From a checkpoint of a small transformer trained on Wikipedia: vocabulary 2610, untied embeddings.
Each number is 128 + 32 x the weight over its row's rms, rounded and kept within 0 to 255. Layers, rows and columns count from 0. Numbers have three digits each. The size before them is the row's rms in percent of the matrix's.

# layer 5 attention output, 256x256, rms 0.121, rows 192-255, columns 96-127
114:103084167132142162171177141027116088124178120111048129106083095169123115154133175123118129133142
105:112132220146159160126076077148122112123213099107118130171151114105163102158126102156133131086101
103:131116123160124100062147172143174085142106054138133145101146116119101043117209080152162128128115
095:137109172069157164062198120150139147085112173204142151207129092154105083112147103122107168129122
093:175119126109115121136112118152133164153094163120154088121176116152105203122111158177177093186152
101:133095112109150140107137131115158139100171185122131129131164168132152115133132076172095149098113
087:097094115094179137088157091099078159095102179070121126138141113103149142091154146078101084161140
098:149063110122079106116092093055104095147132124064095201105137117071168082165151103116109101113129
098:073138188122080117091143106077131152120125167097117124069129153152131176110191152170122144158099
094:116187105100121159191121168138089069104085157124205139162105153109185121068140094128136125066179
098:150138187154093101135090087076174120117149192167105106084164091187148159122147154075081137093117
097:111144140159099101114118182165143156073164132111085092131101144093085095143148129080138134131117
090:155091194158132125126185139132102085116145170159172100187081182125131095168135120085197132090141
095:121142121138130103105124058159142120175178148104228059140138141165113165112168125114138175071167
096:172073087209100173128112161135133084111063180143117127146119105129130086122112163206114168108123
102:073100056168128052137143113118170138114057070084157119162143182152120158083137148099118145115179
096:125159182126156058223083135082081077157114192154173063127082188148116150112058095106151134140052
116:168156120118109157146119110138105092175144107120129129140136155127070130132155105091136179102132
107:122033146106136153146150078114112107077120161089099111148074079142089132127163128162131118183071
101:102152091184159112064174167139109109085060165137086125138159145173096160158124144173142164170132
112:167156168123085180132115096122137120101131083117109123109093130139115165106164221150149175161142
103:158162188118114117161180079088143115071150124129188157069100145117100153151093099161096116089135
090:127121127121115050162109117057118192133122118153214084151135048134107115129119122176150139132104
101:109167097186155176172181160127122119126144154099167130117064097143116163129180066137143117115131
093:087160065147102066135151105151072141176075146149156083132089142147067137129191087134154098114153
102:082117131111121060152133072162167077132192140119167149201219086174140147181152183138101113166141
090:154070133075102150200179117109155149096098125113098124067114170135143114091172173126109116135100
104:157184101156156138150136068131120083133130190145108101180166117144148144113081157149138158139186
092:086009118143105101083154159091137175148141135161175140078149087130136127108137114146114098135181
094:099112101142150131067116082065130136102108151132156143108135115075137099146130111146142124158114
099:136162120037128115106053145118143098132119076106162143119095134151151092106150141109132165158097
103:127155156060084112141141149165114129098123127150168136151135112095169117164115178075062113053164
108:068106128132094127103154170096149117104060141136099134141130106165157141140100118129143106153167
103:164157117126076140112089122120116133183119064082138094166101209152108118106130108134081096110142
098:114111128136082172177165111184159062129104112103180110137131182179093144080106130150108083116120
090:158132154092191191143147161167178090049114127119116112153080174142097144129092142107103147140131
104:115154110133111127097122158061109074111157136174179093160204161086153099137152134074119164135118
094:126139130124141142104119146123109182108077114137142198118120174139146163183098118158133153126116
102:109166132156066085106083151154180119119155134128082160118119166173125127097179147122101144105106
112:101091151086145046141121140151111152132114180115058124136122163212112141085169097097132107096106
106:081098165155132165161111105116138159164110061104185115165214095122156108166178128111117127149175
107:162181113078142095124123151171147194125118092140098171116126089116140133122168088150119109091154
098:136092147127097103152080205104102123177149080116125112167169161128146133154146138098104127159173
090:117089143054127123125117139093099102144115082150168182113113139124121035193151153105201165163092
104:072152121143169188185169159093121162107171091194211121063107151161105159143088125078088105063129
104:175079131150160110161135147055177038087144051168166086105092121156125101114116151092118126138113
101:117134129127122153099153114154095118141126152191145164139188138182155140145121181136130134130164
101:142105122125152152124120205179124130177094147140085112080169148098089116124154154134078159169131
097:158111108086144206189092063111143089147080041152145099112109162130157125103169161137065109109070
100:119120128157173118191173108165120068068113133122110113064142181064111199049112156151115136115162
095:117163159092085202144167168073118147205114152093178107098067145150125137171139118160101125168114
101:157172132103147104071144104136149204102199104146146159081124064193090119163113121199162117118093
098:153086131145101167102174123169146129134105180135130156119073136215145122051157129179069089155092
098:164097126128071195120110215088136188062084174131125138140084128103109192117143065102147101177126
102:149162118114130167118130124124164149142127196135177139134148149149126143108187095107108105093108
091:161159142107184133199149129081131160124104163166187102114093162086144161143058123075152159126158
090:105196153059116098170107123166150153123158153135125097041153131132101154109132128074150101107120
095:097162180131115125134113189124124184173112056165140162140109122190143170128154138135172149093182
098:103128142125184195099093163172128132132096176102138219147104110153114156162165128078084190138057
110:117115110061129151129117076123151113100116162167062154152098149074128098079142149118137145145115
100:129130150119145169121134144173149176151121106131140141087133136144113110172139090114147116151097
111:078117121147135089104119128117082134136166137072109146119106157158150121154140101162125063150176
096:136131169122203153162104135112098130113087141115162127136180142151093023108140169153178132134132
100:176110124105146090174131134103118147168133177113147124147136135166182157086207099163121121072136